Weights of a small GPT-style language model, trained from scratch on English Wikipedia.
Size: width 128, 2 heads of 64, MLP 320 SwiGLU, 6.25M parameters.
Architecture: LayerNorm before each block, learned positions, no biases in attention or MLP, untied embeddings, capped logits.
Training: a variant of Muon for these matrices, 101M tokens, 6748 steps.
Each number is 200 + 20 x the weight over its row's rms, rounded and kept within 0 to 999. Layers, rows and columns count from 0. The size before them is the row's rms in percent of the matrix's.

# layer 7 attention query, 128x128, rms 0.0692, rows 50-63, columns 64-127
031,192,180,203,191,199,209,237,177,222,189,184,175,247,206,203,226,213,200,190,177,173,207,216,160,227,200,183,180,186,202,170,182,179,148,218,230,208,240,209,226,200,173,209,190,176,231,212,214,176,217,233,177,182,174,175,239,216,201,181,195,212,211,207,212
054,186,163,212,228,217,188,195,204,217,215,199,176,208,182,198,207,222,142,183,193,191,210,201,192,230,200,169,157,197,223,203,209,182,199,221,239,153,214,204,219,189,245,185,212,219,245,196,189,192,217,202,199,175,220,191,229,226,194,193,186,197,214,188,233
050,170,197,243,190,204,190,169,205,200,216,210,218,184,191,206,181,200,176,216,229,199,220,188,218,216,163,201,171,214,199,204,214,216,255,167,162,168,185,184,162,197,186,218,181,206,196,189,198,212,188,221,240,199,199,228,189,173,182,211,229,199,232,199,200
058,219,228,177,175,181,190,220,210,179,199,175,177,224,200,189,221,180,250,197,215,177,197,218,192,193,192,213,244,178,146,181,198,196,203,176,188,265,204,205,205,217,200,222,195,185,176,199,216,215,204,184,178,231,191,162,188,190,214,206,214,223,189,226,204
060,220,237,206,174,193,202,208,200,181,188,198,207,204,211,180,199,187,238,186,180,229,192,198,218,195,202,226,252,172,158,172,215,200,193,174,176,252,196,199,191,210,182,215,198,192,147,201,208,204,166,178,192,243,183,182,156,188,228,239,227,214,209,208,177
061,233,241,188,170,180,180,210,211,165,178,208,230,215,199,176,190,175,230,196,175,201,194,202,202,192,196,223,266,200,190,187,209,181,188,185,174,248,213,190,203,205,185,199,203,185,156,190,224,171,174,178,192,213,182,186,173,203,192,233,206,209,190,223,176
093,166,196,211,197,208,193,179,186,210,203,208,196,169,211,229,198,200,170,211,217,207,222,199,224,190,212,202,179,209,192,208,210,227,237,189,196,155,148,211,183,185,212,213,192,219,207,185,177,197,199,191,248,201,222,240,203,209,189,209,224,191,225,187,216
066,238,225,188,190,184,181,205,201,169,188,220,187,193,201,156,199,182,232,184,195,213,188,217,204,209,176,230,244,192,181,193,225,189,218,166,158,247,217,199,187,191,189,208,199,191,154,198,218,205,175,176,178,228,174,195,183,193,199,227,206,210,192,226,181
036,186,201,243,181,203,222,210,236,198,205,204,194,216,163,190,214,180,216,185,198,187,188,222,205,199,191,186,168,222,242,211,167,195,162,223,203,195,274,175,193,209,194,199,194,181,208,208,209,197,196,227,167,184,189,194,228,185,210,188,201,187,162,208,197
044,228,228,203,170,158,161,215,219,159,212,198,218,199,211,190,177,217,218,194,208,196,185,218,188,179,188,209,222,175,192,184,196,197,183,179,160,220,181,196,181,218,192,200,213,205,152,212,242,216,162,211,205,212,207,170,173,169,199,222,209,229,200,231,192
054,229,208,193,192,216,176,244,212,167,184,227,168,202,191,176,221,187,222,178,155,204,200,214,224,211,222,225,265,182,178,199,226,182,174,203,196,237,243,219,233,190,210,208,186,217,170,217,201,202,198,173,165,215,160,199,169,196,222,210,182,184,175,211,186
058,169,187,236,162,196,177,209,214,199,223,197,186,251,175,216,220,198,167,184,212,170,222,223,183,188,188,164,180,193,205,181,173,191,175,204,233,177,226,179,198,222,217,221,188,227,215,228,205,178,237,217,193,197,210,174,207,209,177,176,216,196,207,204,217
032,186,199,200,199,206,222,178,190,222,206,210,231,208,206,238,218,210,201,208,217,212,188,171,187,224,203,193,134,233,244,218,208,217,203,175,198,186,189,203,206,193,198,171,200,212,239,191,156,217,220,223,210,210,228,185,225,217,208,169,237,234,202,169,226
062,199,174,204,206,208,225,202,200,217,217,187,203,255,190,210,206,231,199,175,213,179,188,219,164,196,184,183,173,196,223,200,189,188,182,231,237,197,225,182,240,214,187,173,185,196,220,212,189,175,232,224,175,170,201,151,234,199,193,149,166,210,191,205,221
# layer 7 attention key, 128x128, rms 0.0741, rows 50-63, columns 64-127
046,190,163,219,189,198,211,169,180,179,217,234,175,174,173,215,196,202,212,219,203,195,178,179,186,200,212,202,205,178,189,197,171,192,224,206,203,149,196,213,187,187,220,205,194,217,204,218,197,211,223,200,231,220,172,194,214,167,188,181,204,208,226,191,204
063,203,208,179,235,226,194,194,195,210,189,205,213,192,171,208,172,195,198,186,186,222,175,180,221,209,206,210,158,195,206,167,227,241,215,197,197,175,177,212,176,209,194,187,199,181,196,213,193,188,202,191,245,222,217,238,204,202,240,244,216,248,185,194,218
059,205,189,202,178,247,189,194,215,194,192,211,196,157,229,211,183,166,208,208,211,209,195,203,209,171,237,183,220,201,173,230,197,184,194,182,201,194,190,177,228,207,177,182,192,236,194,205,173,205,223,187,205,198,193,234,186,209,212,207,198,204,203,225,177
052,164,181,173,211,209,216,204,217,213,206,150,188,174,191,200,210,183,177,205,222,176,210,190,209,230,175,199,173,183,200,175,180,206,200,251,242,186,187,198,249,207,209,215,228,180,189,229,191,205,211,213,179,182,194,195,229,210,191,201,183,192,183,199,210
058,181,207,186,213,206,209,220,210,230,217,216,173,231,215,201,269,194,203,167,202,202,185,176,196,168,208,182,207,177,219,189,159,190,176,201,221,205,238,187,235,199,190,174,190,209,211,216,209,228,218,227,205,224,234,200,205,205,206,181,199,194,203,217,193
058,210,195,175,193,178,199,201,210,207,191,192,220,236,236,189,212,228,181,190,202,189,213,220,170,199,187,171,172,202,164,202,179,171,180,217,198,210,242,199,194,193,201,210,194,207,195,202,222,212,233,179,194,222,180,159,213,189,188,174,159,195,208,205,203
080,199,243,191,210,213,194,206,194,192,168,222,192,153,223,179,204,191,198,224,160,238,209,170,217,182,232,199,216,207,222,208,222,214,211,195,165,209,221,203,208,189,184,184,180,166,147,178,205,233,161,180,198,210,174,230,193,186,224,221,212,189,189,208,165
060,211,176,175,216,234,191,245,228,206,193,180,221,231,154,220,210,198,200,173,239,172,171,212,185,223,208,203,180,206,201,172,194,180,183,209,247,162,233,218,223,214,204,182,205,175,192,226,237,170,223,212,193,178,203,184,181,170,176,196,188,211,211,209,225
057,179,170,213,171,181,188,208,178,194,190,231,212,182,210,232,212,208,156,203,243,199,186,208,192,159,162,184,211,190,199,190,177,174,219,214,181,199,159,156,167,182,227,225,191,218,229,220,170,220,227,215,208,217,196,202,221,192,199,175,199,164,231,184,222
054,188,229,208,216,156,182,223,210,211,200,183,184,214,189,202,211,190,209,195,225,187,227,210,186,182,211,175,195,182,210,199,163,225,190,211,183,192,190,158,218,205,203,208,180,248,203,199,181,233,207,183,207,214,178,188,233,188,214,164,195,227,225,194,212
065,215,192,217,215,202,209,219,174,211,176,182,191,206,166,187,203,219,179,199,218,193,218,223,196,189,179,213,183,171,224,161,164,176,210,214,253,217,213,168,229,188,193,186,187,174,212,208,218,190,222,208,174,200,201,206,231,219,207,200,160,171,200,196,208
071,176,189,224,213,190,203,182,161,224,188,239,187,178,236,219,206,204,171,200,220,221,233,203,208,164,171,200,174,182,213,202,172,226,239,207,179,165,184,154,169,181,203,194,166,179,188,202,194,216,198,223,227,206,176,207,222,220,222,194,178,209,212,188,199
048,179,204,188,196,195,198,197,203,225,214,207,197,182,230,191,213,225,235,217,199,194,167,208,197,194,205,211,197,220,213,222,228,217,162,197,190,209,205,234,191,214,237,199,197,195,189,204,193,178,184,188,202,213,190,214,171,233,204,228,210,199,233,163,210
069,213,180,224,187,178,212,149,213,209,225,193,205,168,193,201,199,203,203,195,191,203,200,204,189,230,187,211,174,209,196,223,188,211,225,216,205,166,174,189,206,222,200,224,181,206,231,178,185,213,216,205,223,203,228,170,200,232,182,197,197,174,237,168,231
# layer 7 attention value, 128x128, rms 0.132, rows 0-40, columns 64-127
117,202,177,226,152,217,189,210,204,188,209,168,206,206,210,179,180,233,218,195,209,186,179,178,213,225,170,203,205,176,229,188,198,230,217,213,196,215,204,248,230,224,186,173,199,170,187,188,172,184,185,229,188,192,195,220,188,207,197,200,208,147,205,140,195
094,188,202,205,203,214,196,221,172,215,170,191,173,210,175,194,218,228,199,173,220,181,231,237,178,243,223,159,213,203,187,205,178,222,199,174,180,224,196,196,163,188,164,181,209,195,152,232,213,214,212,202,181,170,186,192,200,213,188,189,201,218,187,211,206
091,183,224,207,204,197,184,206,191,178,204,221,218,190,215,180,229,224,201,157,179,151,197,204,211,209,195,181,204,190,166,193,189,226,211,189,219,179,201,194,212,183,162,206,202,205,224,204,203,207,192,205,187,230,208,211,206,210,186,175,214,152,188,158,208
095,216,193,167,183,200,218,171,185,226,209,199,206,209,228,199,191,224,206,222,213,233,168,195,200,160,195,213,209,218,201,202,186,213,158,212,206,217,197,210,247,176,187,211,200,171,226,159,178,216,178,208,195,200,149,168,195,229,235,217,214,227,228,201,210
112,228,199,159,187,191,228,221,215,223,146,193,157,197,202,250,212,192,225,180,185,198,204,197,161,249,224,207,203,212,221,187,193,201,193,187,208,213,218,161,154,208,216,218,204,206,169,221,194,217,219,225,243,180,184,186,210,184,237,209,189,220,191,236,203
111,206,182,197,220,169,217,204,207,199,143,166,157,203,187,165,212,181,217,165,212,228,209,202,193,208,226,201,186,225,199,189,217,176,224,195,209,188,221,180,151,188,185,202,233,197,176,204,251,196,236,215,188,189,231,199,224,174,198,203,158,199,196,217,226
087,197,186,226,181,186,210,225,222,217,193,208,181,210,202,193,201,164,238,178,193,184,187,202,225,165,162,153,177,196,162,205,210,211,192,207,175,245,194,228,207,166,215,185,226,169,187,186,222,193,229,205,166,195,171,204,200,199,195,192,206,180,193,222,187
108,192,205,204,170,169,245,232,182,227,183,183,174,209,199,176,196,179,223,194,202,186,229,180,199,203,199,192,213,247,194,182,190,183,208,227,169,204,198,217,179,186,206,213,253,180,197,189,177,193,200,232,210,174,225,194,204,211,223,179,181,180,236,244,242
124,197,190,195,149,222,238,175,210,163,205,152,180,181,209,171,204,237,215,199,233,199,205,162,198,185,203,212,200,193,213,186,187,214,196,206,196,207,212,226,214,207,206,223,221,167,190,169,172,186,194,212,208,181,163,216,210,213,206,224,217,160,210,168,170
098,186,199,179,172,191,212,206,199,167,174,197,149,204,204,196,197,225,242,169,236,194,192,186,187,226,171,218,215,200,234,198,187,231,245,227,204,192,238,190,194,206,216,199,230,234,167,207,211,198,226,182,217,206,181,202,211,197,236,194,180,158,210,191,183
096,174,213,190,186,199,212,214,182,162,192,220,214,202,190,183,211,187,186,191,175,160,195,192,234,215,217,178,202,201,190,206,201,193,239,224,174,200,201,197,174,211,216,194,261,217,193,236,191,212,220,215,214,172,191,200,194,208,181,178,205,180,196,220,221
125,185,195,219,241,189,181,217,182,226,224,260,214,244,194,220,193,144,190,227,185,216,194,216,201,204,188,172,178,230,184,223,242,190,167,209,195,210,188,179,198,203,212,177,205,207,209,219,221,218,180,191,188,196,212,186,193,207,192,191,199,224,200,241,226
102,212,210,173,194,190,207,149,198,176,181,206,167,185,191,186,197,214,231,176,275,196,215,180,156,247,203,206,191,190,225,195,182,223,183,206,225,180,256,207,178,206,205,232,218,197,184,218,168,198,196,207,230,169,197,193,190,185,226,212,216,194,202,172,207
094,191,176,203,216,209,208,192,177,206,227,186,219,231,181,202,244,247,174,206,186,219,179,201,198,233,205,223,186,160,218,207,214,183,188,224,224,220,223,201,206,202,225,211,202,218,234,205,158,217,201,212,191,210,187,194,211,186,174,206,212,180,190,155,179
089,237,185,195,174,210,176,195,244,226,192,180,198,200,198,193,145,196,199,205,193,208,167,192,214,163,227,193,193,219,210,178,213,205,195,202,224,207,227,239,223,179,218,184,174,183,220,180,227,212,176,229,190,180,222,202,211,172,193,225,223,216,227,174,207
122,191,195,218,163,221,199,203,224,222,220,168,204,204,202,218,191,230,201,211,208,185,190,172,223,181,180,199,224,177,215,191,192,223,189,183,189,219,207,245,215,205,200,171,168,189,203,174,171,202,205,227,179,233,193,213,181,215,211,193,222,161,216,165,193
082,192,239,227,183,217,142,196,164,185,211,234,192,208,204,160,180,184,186,243,214,209,214,222,225,266,196,204,199,186,200,201,203,211,186,226,169,202,186,185,223,170,184,205,213,194,213,218,165,203,190,190,203,225,227,186,194,203,192,206,177,232,218,179,198
087,204,206,187,214,192,204,206,161,221,152,198,173,216,196,181,204,173,215,173,217,235,227,232,193,192,198,186,211,212,205,190,195,197,216,205,196,190,172,220,169,191,195,213,223,209,200,194,209,192,192,206,219,187,251,183,210,221,223,199,174,181,226,229,219
124,194,224,178,206,171,253,189,176,173,176,168,173,186,202,143,213,195,209,186,242,226,254,203,162,208,210,214,217,233,214,207,189,178,211,204,182,203,213,197,153,200,213,219,249,212,181,214,177,198,227,198,212,188,210,191,193,198,224,198,167,197,187,225,218
093,206,201,208,185,222,175,206,254,194,182,184,179,195,162,155,169,183,217,167,222,179,213,203,202,195,201,195,216,187,217,169,203,216,220,227,222,216,198,222,205,151,222,184,231,195,172,215,205,223,207,231,183,157,189,225,216,173,180,185,216,188,220,179,165
095,154,221,144,203,192,214,200,173,213,192,201,151,233,201,191,214,200,212,184,216,222,184,222,206,222,208,173,211,222,196,216,194,203,202,189,215,214,218,192,195,183,174,201,212,210,211,218,222,200,223,201,179,189,225,179,207,223,185,216,196,189,190,217,199
084,195,188,201,166,198,229,190,255,207,179,155,187,182,215,173,175,208,230,189,210,207,213,194,206,197,191,229,209,199,231,176,203,195,209,189,200,206,211,201,216,180,228,215,190,170,175,171,175,202,217,205,184,188,191,197,182,166,199,207,180,230,220,194,165
126,187,198,225,219,182,183,222,189,212,209,235,249,232,205,229,186,169,188,238,158,190,183,194,224,167,197,173,182,207,170,221,193,165,182,192,174,197,161,185,221,182,210,186,192,176,206,194,223,208,183,205,203,215,206,196,212,216,156,197,215,232,204,246,220
086,182,222,188,196,188,188,220,207,187,200,190,196,201,216,185,175,203,193,158,214,199,218,172,205,195,191,216,205,214,213,181,212,203,198,226,248,162,208,191,194,196,206,213,231,216,212,173,201,161,205,201,211,225,197,180,192,210,225,222,209,149,188,165,183
111,221,191,205,195,189,179,225,202,215,161,207,201,205,204,193,204,198,208,201,170,188,198,211,219,201,213,190,195,204,212,197,234,161,218,207,192,220,195,201,163,187,214,203,227,247,196,249,204,218,199,222,211,210,245,182,203,209,184,194,182,213,213,198,253
089,194,197,183,216,157,164,172,207,191,205,227,184,206,201,230,205,191,222,187,187,170,217,200,205,202,216,228,178,202,194,191,245,170,199,212,248,183,209,144,191,192,219,230,216,230,208,201,213,160,220,231,205,203,213,216,194,161,224,204,216,185,222,201,231
118,213,186,203,200,173,227,175,192,182,169,171,167,181,201,181,183,203,209,186,222,233,222,196,168,217,216,209,215,225,217,192,197,171,220,188,200,191,243,180,174,179,182,215,201,185,195,187,232,193,217,208,206,180,231,182,212,163,234,194,191,209,190,218,225
087,174,185,173,199,184,220,217,223,205,188,175,194,217,179,207,176,203,204,162,203,198,171,203,186,207,199,191,200,209,222,174,184,229,232,199,232,148,213,217,183,201,204,229,190,230,182,168,205,209,186,215,217,165,208,232,248,195,238,205,200,138,197,201,164
088,201,167,244,186,198,177,226,188,196,182,188,257,204,192,199,206,183,210,189,157,194,213,227,212,219,186,173,198,165,210,224,237,185,209,182,201,230,197,171,205,186,205,215,159,189,197,177,202,208,166,196,202,204,213,185,213,198,158,175,201,211,194,211,187
085,192,227,175,195,212,217,186,188,193,209,195,192,189,209,187,199,203,196,188,203,206,234,214,176,261,247,200,244,205,237,209,214,212,195,197,222,226,226,214,198,204,179,206,198,208,189,252,183,211,200,232,206,164,216,199,189,185,201,189,211,204,156,186,190
116,187,231,196,214,156,198,209,195,189,192,216,188,208,183,172,196,157,198,187,213,213,231,215,176,222,197,196,192,212,204,194,220,187,208,227,198,182,208,193,160,197,221,230,255,244,187,231,185,199,216,190,221,186,218,184,197,184,232,200,177,204,192,233,205
094,192,187,208,235,174,153,175,195,188,231,247,220,200,222,201,191,185,215,209,190,189,195,211,217,164,194,253,208,194,194,195,224,195,205,215,205,199,174,199,226,195,229,198,204,250,214,214,180,174,184,187,173,223,195,221,172,201,201,191,225,215,197,195,207
097,200,164,210,197,178,215,172,174,169,193,185,183,188,211,173,214,229,244,167,262,198,205,182,175,222,162,229,202,187,214,205,200,196,221,217,210,208,246,205,191,175,235,224,242,203,202,185,175,191,200,186,204,223,181,212,210,194,228,188,210,151,222,171,189
136,195,170,203,204,183,217,150,185,177,249,174,195,190,220,176,181,242,195,187,251,194,197,186,208,186,200,228,205,205,199,166,181,213,201,200,187,172,228,229,222,213,198,228,219,190,231,159,158,171,191,206,176,213,181,201,196,206,240,211,211,181,199,163,176
102,184,191,187,182,190,211,184,237,184,188,186,175,203,179,209,197,220,230,184,229,182,186,160,191,228,194,231,197,202,228,187,183,219,239,193,215,210,236,237,187,219,198,202,187,200,167,191,185,181,209,217,188,146,167,246,198,193,225,208,228,157,178,192,175
109,208,186,217,186,201,196,160,241,200,236,202,213,204,197,204,180,191,211,194,249,174,191,186,217,175,186,216,210,192,225,184,179,219,184,201,200,183,205,228,247,210,206,172,201,188,198,189,181,227,187,228,187,185,169,214,175,187,196,181,219,203,198,194,192
098,213,194,193,169,182,198,196,248,242,194,198,150,204,173,204,176,198,232,185,229,187,181,194,175,207,220,185,200,223,209,155,194,220,186,204,198,213,226,207,192,205,195,206,218,193,181,218,213,208,217,213,201,178,189,198,177,182,235,207,221,217,201,226,200
108,210,207,191,196,199,178,191,207,181,166,204,210,207,178,213,216,168,197,181,207,229,197,185,179,247,227,212,189,196,187,191,201,198,220,161,213,181,226,201,139,215,202,202,202,214,194,239,218,189,180,214,214,167,188,216,189,169,213,237,200,188,179,183,196
111,172,192,197,178,194,225,163,190,173,228,169,170,204,210,166,184,235,211,194,276,210,201,169,202,227,188,220,208,222,236,197,194,217,195,218,217,173,248,184,217,189,201,215,213,190,197,191,167,184,220,197,196,185,173,195,192,200,233,226,198,172,215,166,207
109,217,217,222,188,181,211,189,213,216,134,226,177,188,175,212,229,153,241,177,228,214,213,221,181,263,191,192,214,191,200,200,180,196,205,182,173,198,212,194,173,176,207,215,201,207,168,226,198,230,184,189,225,207,223,191,187,181,203,181,180,224,215,226,205
078,160,213,204,178,220,192,214,197,232,237,193,213,236,188,188,214,183,172,226,181,209,197,194,199,168,221,188,221,235,148,178,190,223,163,216,164,217,210,201,218,216,176,165,202,192,229,202,176,209,175,217,187,216,217,177,189,243,184,202,190,200,220,213,206
# layer 7 attention output (transposed), 128x128, rms 0.108, rows 0-39, columns 64-127
118,208,227,192,216,184,195,218,211,195,206,164,221,203,194,229,270,206,167,200,228,220,202,232,176,176,196,228,168,169,187,212,173,193,195,168,166,188,202,194,189,182,196,218,204,207,206,189,208,191,186,197,186,214,206,221,201,214,196,218,207,245,192,251,208
090,207,180,203,196,175,207,193,211,212,195,187,229,233,183,183,216,212,230,191,207,192,153,175,215,161,211,219,156,181,234,229,221,175,189,213,196,174,205,183,243,201,198,141,177,181,218,206,227,184,189,182,210,189,217,191,218,200,196,176,203,188,203,190,212
099,184,214,177,175,172,223,189,185,215,187,151,243,199,191,213,177,164,189,234,218,217,227,212,175,189,190,223,183,179,216,189,184,184,194,212,187,229,235,224,198,201,200,175,192,197,182,188,205,197,197,221,241,195,189,210,214,207,233,196,208,225,179,239,193
100,209,190,201,223,222,146,235,225,168,229,201,182,184,218,180,212,202,166,153,176,166,197,216,203,201,192,188,201,192,219,220,242,209,219,160,204,177,186,176,221,173,190,201,228,240,196,232,243,204,200,201,172,172,221,185,193,182,177,232,177,197,226,193,207
114,182,227,208,190,199,206,168,222,161,215,191,244,220,208,203,210,198,218,205,207,211,172,225,203,146,195,212,170,192,205,193,192,207,175,216,222,197,162,210,219,204,195,192,198,212,229,196,213,191,191,192,167,167,218,196,192,207,184,203,224,198,191,161,226
111,199,171,196,194,205,224,172,182,225,214,200,233,188,196,191,228,194,219,229,217,210,174,203,201,208,202,183,165,190,214,181,209,190,185,195,192,248,184,239,204,241,223,175,172,207,220,218,177,203,198,172,199,209,204,188,202,233,213,197,225,207,179,199,206
104,211,174,194,216,188,200,183,187,216,229,212,203,242,188,215,214,200,175,207,221,213,172,219,149,205,200,196,171,193,224,191,205,211,165,224,210,181,267,201,230,218,198,182,183,224,222,216,202,208,200,204,180,176,232,174,203,222,205,190,195,206,171,184,206
116,216,165,212,210,210,218,158,241,177,203,207,222,195,207,169,181,192,218,218,230,213,189,214,175,223,191,209,159,199,233,205,216,217,218,189,221,179,203,202,186,212,211,205,177,186,205,202,196,213,200,156,160,171,227,221,202,197,205,200,230,209,143,186,174
124,224,204,169,218,195,128,219,188,196,190,206,186,204,221,225,226,202,159,187,185,204,189,225,196,199,227,207,181,192,197,224,228,178,163,177,203,220,213,191,196,183,191,205,190,225,242,197,265,217,205,223,182,227,226,189,184,208,196,219,179,212,193,198,228
088,230,241,166,186,209,199,200,191,196,205,164,220,206,217,186,241,194,180,217,172,197,210,201,184,170,236,193,210,184,200,190,209,230,151,189,224,236,203,227,214,196,231,193,209,207,230,199,195,199,172,205,174,183,200,193,199,237,224,243,242,229,178,177,209
096,194,203,205,173,188,232,181,213,204,173,187,201,195,207,204,205,205,240,241,202,231,185,189,194,172,188,240,176,165,192,190,216,229,176,213,203,189,220,204,188,188,208,222,165,186,227,156,208,204,165,212,216,184,196,227,213,208,269,194,205,217,176,185,175
119,187,187,224,189,220,241,185,203,204,220,194,156,204,185,189,200,227,200,192,189,177,208,175,209,205,188,185,225,213,228,188,195,227,212,199,220,173,215,178,219,219,220,227,219,214,206,216,155,212,204,198,188,176,187,205,223,194,222,176,199,179,190,195,186
100,202,195,209,190,216,188,220,175,190,178,173,168,185,212,205,230,215,205,214,195,178,207,191,224,142,222,206,210,177,178,224,226,175,186,205,202,211,143,213,225,195,227,191,203,206,210,175,225,185,186,175,204,204,236,204,201,197,189,189,229,214,195,190,238
101,165,223,211,187,198,218,259,186,236,219,181,187,195,205,216,215,205,166,208,202,181,240,176,232,168,224,190,190,238,236,208,168,174,208,175,207,164,195,222,176,174,198,191,191,185,195,206,228,177,199,218,207,205,199,217,193,208,188,164,165,201,243,207,209
094,189,198,194,225,212,199,212,195,175,229,222,201,186,208,197,224,223,210,189,195,204,216,231,202,221,157,198,214,179,181,202,226,189,240,187,161,198,210,199,199,202,203,202,202,235,153,213,182,191,242,165,196,232,207,212,179,182,188,210,217,213,192,228,204
121,211,196,209,223,164,167,219,220,198,187,190,208,239,192,215,201,200,160,177,203,217,206,219,164,235,209,219,183,218,203,217,188,171,215,199,193,185,233,196,167,184,184,210,202,188,203,200,236,178,222,207,213,183,210,217,208,192,138,217,198,214,209,227,221
088,191,191,209,196,223,249,218,222,206,170,210,160,180,185,171,217,218,234,191,178,176,214,177,216,186,184,165,233,203,221,183,186,212,189,203,196,211,223,186,218,188,210,195,236,205,172,193,189,214,203,200,208,195,157,225,226,196,245,165,208,213,208,230,172
098,227,201,228,172,220,177,186,200,182,198,194,191,174,213,181,208,228,195,207,174,214,200,164,196,199,217,211,223,213,225,199,241,217,192,163,211,215,233,185,209,218,207,183,198,195,194,227,219,201,211,191,175,199,215,218,209,211,219,196,214,195,166,193,190
114,226,164,202,177,220,207,202,203,209,184,224,175,182,221,161,190,217,241,233,241,182,161,170,196,212,223,176,183,213,181,222,232,205,181,189,221,226,155,232,209,204,218,184,165,175,218,195,204,200,180,174,175,191,219,202,217,209,210,200,228,182,188,174,193
089,178,208,192,221,214,238,232,190,204,202,219,201,200,210,187,222,236,189,245,191,194,196,205,191,197,198,178,186,189,195,199,205,187,176,218,183,187,249,198,216,207,185,170,171,226,174,190,208,193,235,171,176,241,207,190,201,245,205,188,227,206,197,203,224
106,215,189,196,204,219,211,183,214,232,217,186,206,213,214,193,217,208,170,168,193,185,183,176,214,180,213,186,171,181,253,207,239,204,185,182,228,202,176,195,232,209,204,158,214,176,236,215,218,210,219,213,187,189,212,164,220,186,223,175,193,196,175,178,226
086,182,190,185,235,208,196,208,195,189,207,261,211,199,209,170,194,189,195,176,196,192,199,224,207,199,181,156,177,199,164,205,207,187,211,219,176,182,193,198,206,213,167,192,197,216,175,177,229,219,214,175,195,240,220,184,180,216,185,227,202,210,219,187,222
123,185,179,211,215,192,229,154,212,204,222,208,192,201,172,193,151,181,232,188,232,196,219,202,204,221,148,206,214,200,203,165,194,215,263,206,212,166,224,184,182,204,212,247,209,192,171,201,168,219,199,212,219,194,193,204,184,172,225,181,197,204,185,210,165
088,228,212,203,191,236,210,203,178,188,191,173,207,182,222,203,224,219,184,223,208,194,204,226,161,162,211,190,212,185,155,190,170,201,171,188,215,205,197,227,186,224,184,217,173,192,169,184,209,202,213,208,192,209,218,219,195,242,197,240,201,200,207,208,212
117,168,206,237,192,187,248,178,246,195,209,216,221,207,206,185,205,217,235,207,211,243,182,187,229,198,179,222,192,174,215,181,193,227,212,174,181,197,183,215,197,200,191,206,187,168,186,194,216,187,179,169,203,181,183,226,224,193,225,184,220,217,174,209,184
095,176,196,233,176,242,221,196,211,203,190,170,199,182,187,197,213,192,195,237,166,208,214,218,196,180,197,204,203,188,184,168,169,206,173,200,235,224,190,241,188,253,202,224,201,191,178,201,180,197,210,192,204,196,195,208,209,233,205,228,195,219,184,193,211
116,235,178,190,206,229,214,198,192,210,225,219,214,173,214,184,197,194,255,227,245,173,202,207,189,188,188,187,192,195,168,198,215,189,209,202,219,229,161,248,189,221,220,185,196,197,188,211,162,206,196,162,197,213,207,188,192,202,194,228,213,181,193,212,187
089,221,261,174,186,216,199,186,171,185,196,152,216,179,224,212,217,192,138,226,184,212,241,206,173,211,219,216,211,210,212,197,180,195,217,206,203,218,184,216,184,230,196,172,211,201,212,199,166,215,238,204,189,224,227,180,174,239,176,208,213,184,205,188,211
098,187,210,210,218,152,222,175,169,204,225,221,203,220,192,222,169,199,213,196,215,209,254,202,181,172,191,182,191,230,194,170,172,188,209,216,202,161,262,180,195,214,168,184,210,183,184,194,215,219,193,199,229,219,206,221,179,218,202,169,182,192,206,224,196
088,206,220,224,188,205,197,209,226,187,209,186,209,198,219,198,222,244,228,208,222,178,176,177,209,160,196,228,143,193,194,221,193,175,177,203,201,198,143,182,215,178,197,171,201,167,214,180,243,179,197,181,184,211,193,221,223,195,194,186,203,191,225,194,222
111,205,195,234,162,236,242,201,197,202,179,190,156,181,210,168,214,222,228,238,187,188,195,164,199,191,206,194,220,203,183,185,169,236,177,215,220,211,188,219,213,216,222,199,188,181,189,186,185,202,199,184,176,192,196,215,216,223,222,162,218,183,199,175,173
093,185,221,206,189,220,194,246,235,196,194,203,180,179,208,177,192,203,187,193,160,189,206,189,216,223,203,181,227,208,186,170,178,215,190,185,195,215,223,201,208,213,174,222,225,187,178,202,227,199,178,216,190,206,170,204,216,215,224,243,199,200,211,198,191
081,214,221,178,188,209,204,243,182,225,226,194,182,184,208,187,221,207,162,250,189,171,204,198,204,186,260,171,212,221,205,198,217,191,158,170,214,214,222,239,213,210,215,192,184,207,199,214,213,182,170,190,163,195,220,177,194,229,224,247,207,213,168,194,204
135,233,203,188,211,214,154,260,211,204,164,189,203,169,216,185,226,184,171,176,162,202,203,203,216,199,219,220,191,203,188,234,210,170,194,161,163,205,197,208,188,199,180,175,194,196,183,210,260,194,202,200,201,220,216,207,190,193,186,231,178,196,212,202,196
094,222,235,163,217,200,187,216,194,215,186,151,202,229,229,223,240,170,170,199,176,217,213,229,199,186,211,213,191,177,204,194,200,161,193,205,164,221,174,206,194,222,193,211,201,197,218,180,204,184,191,213,182,231,218,163,182,214,188,217,178,214,187,194,226
109,183,188,210,214,181,158,207,211,187,182,182,198,184,204,196,200,196,155,203,209,200,209,205,189,224,187,215,181,217,169,214,214,176,234,200,171,166,193,184,173,194,184,220,205,224,206,172,231,190,193,212,229,216,238,217,208,228,146,227,219,235,227,200,240
094,198,192,208,222,204,203,199,233,189,209,191,230,229,217,190,236,199,192,180,193,211,188,223,206,202,180,215,169,164,194,206,185,189,203,220,182,194,176,194,234,209,203,177,196,209,199,191,206,187,214,158,156,191,226,183,202,195,160,185,203,212,193,194,216
122,190,232,204,149,209,238,215,185,192,195,160,188,205,196,215,235,208,234,233,180,185,193,218,199,163,201,203,240,189,190,184,183,166,165,200,195,243,198,209,217,240,218,226,179,211,191,198,180,187,202,208,173,208,187,193,183,226,208,183,187,225,179,224,205
105,208,193,181,221,220,173,222,196,216,192,167,178,163,223,191,236,200,156,181,180,174,209,215,214,170,226,189,163,187,194,223,206,195,178,179,188,213,127,224,187,196,210,218,214,205,229,189,218,212,194,199,208,212,229,203,211,218,181,252,205,230,228,196,233
116,195,205,214,185,185,222,171,205,173,232,226,208,203,201,168,164,193,221,213,205,187,209,172,207,193,198,176,234,225,236,183,214,181,209,227,207,199,210,180,230,216,204,186,212,188,179,181,191,198,170,170,188,183,214,178,183,207,199,181,225,214,181,194,199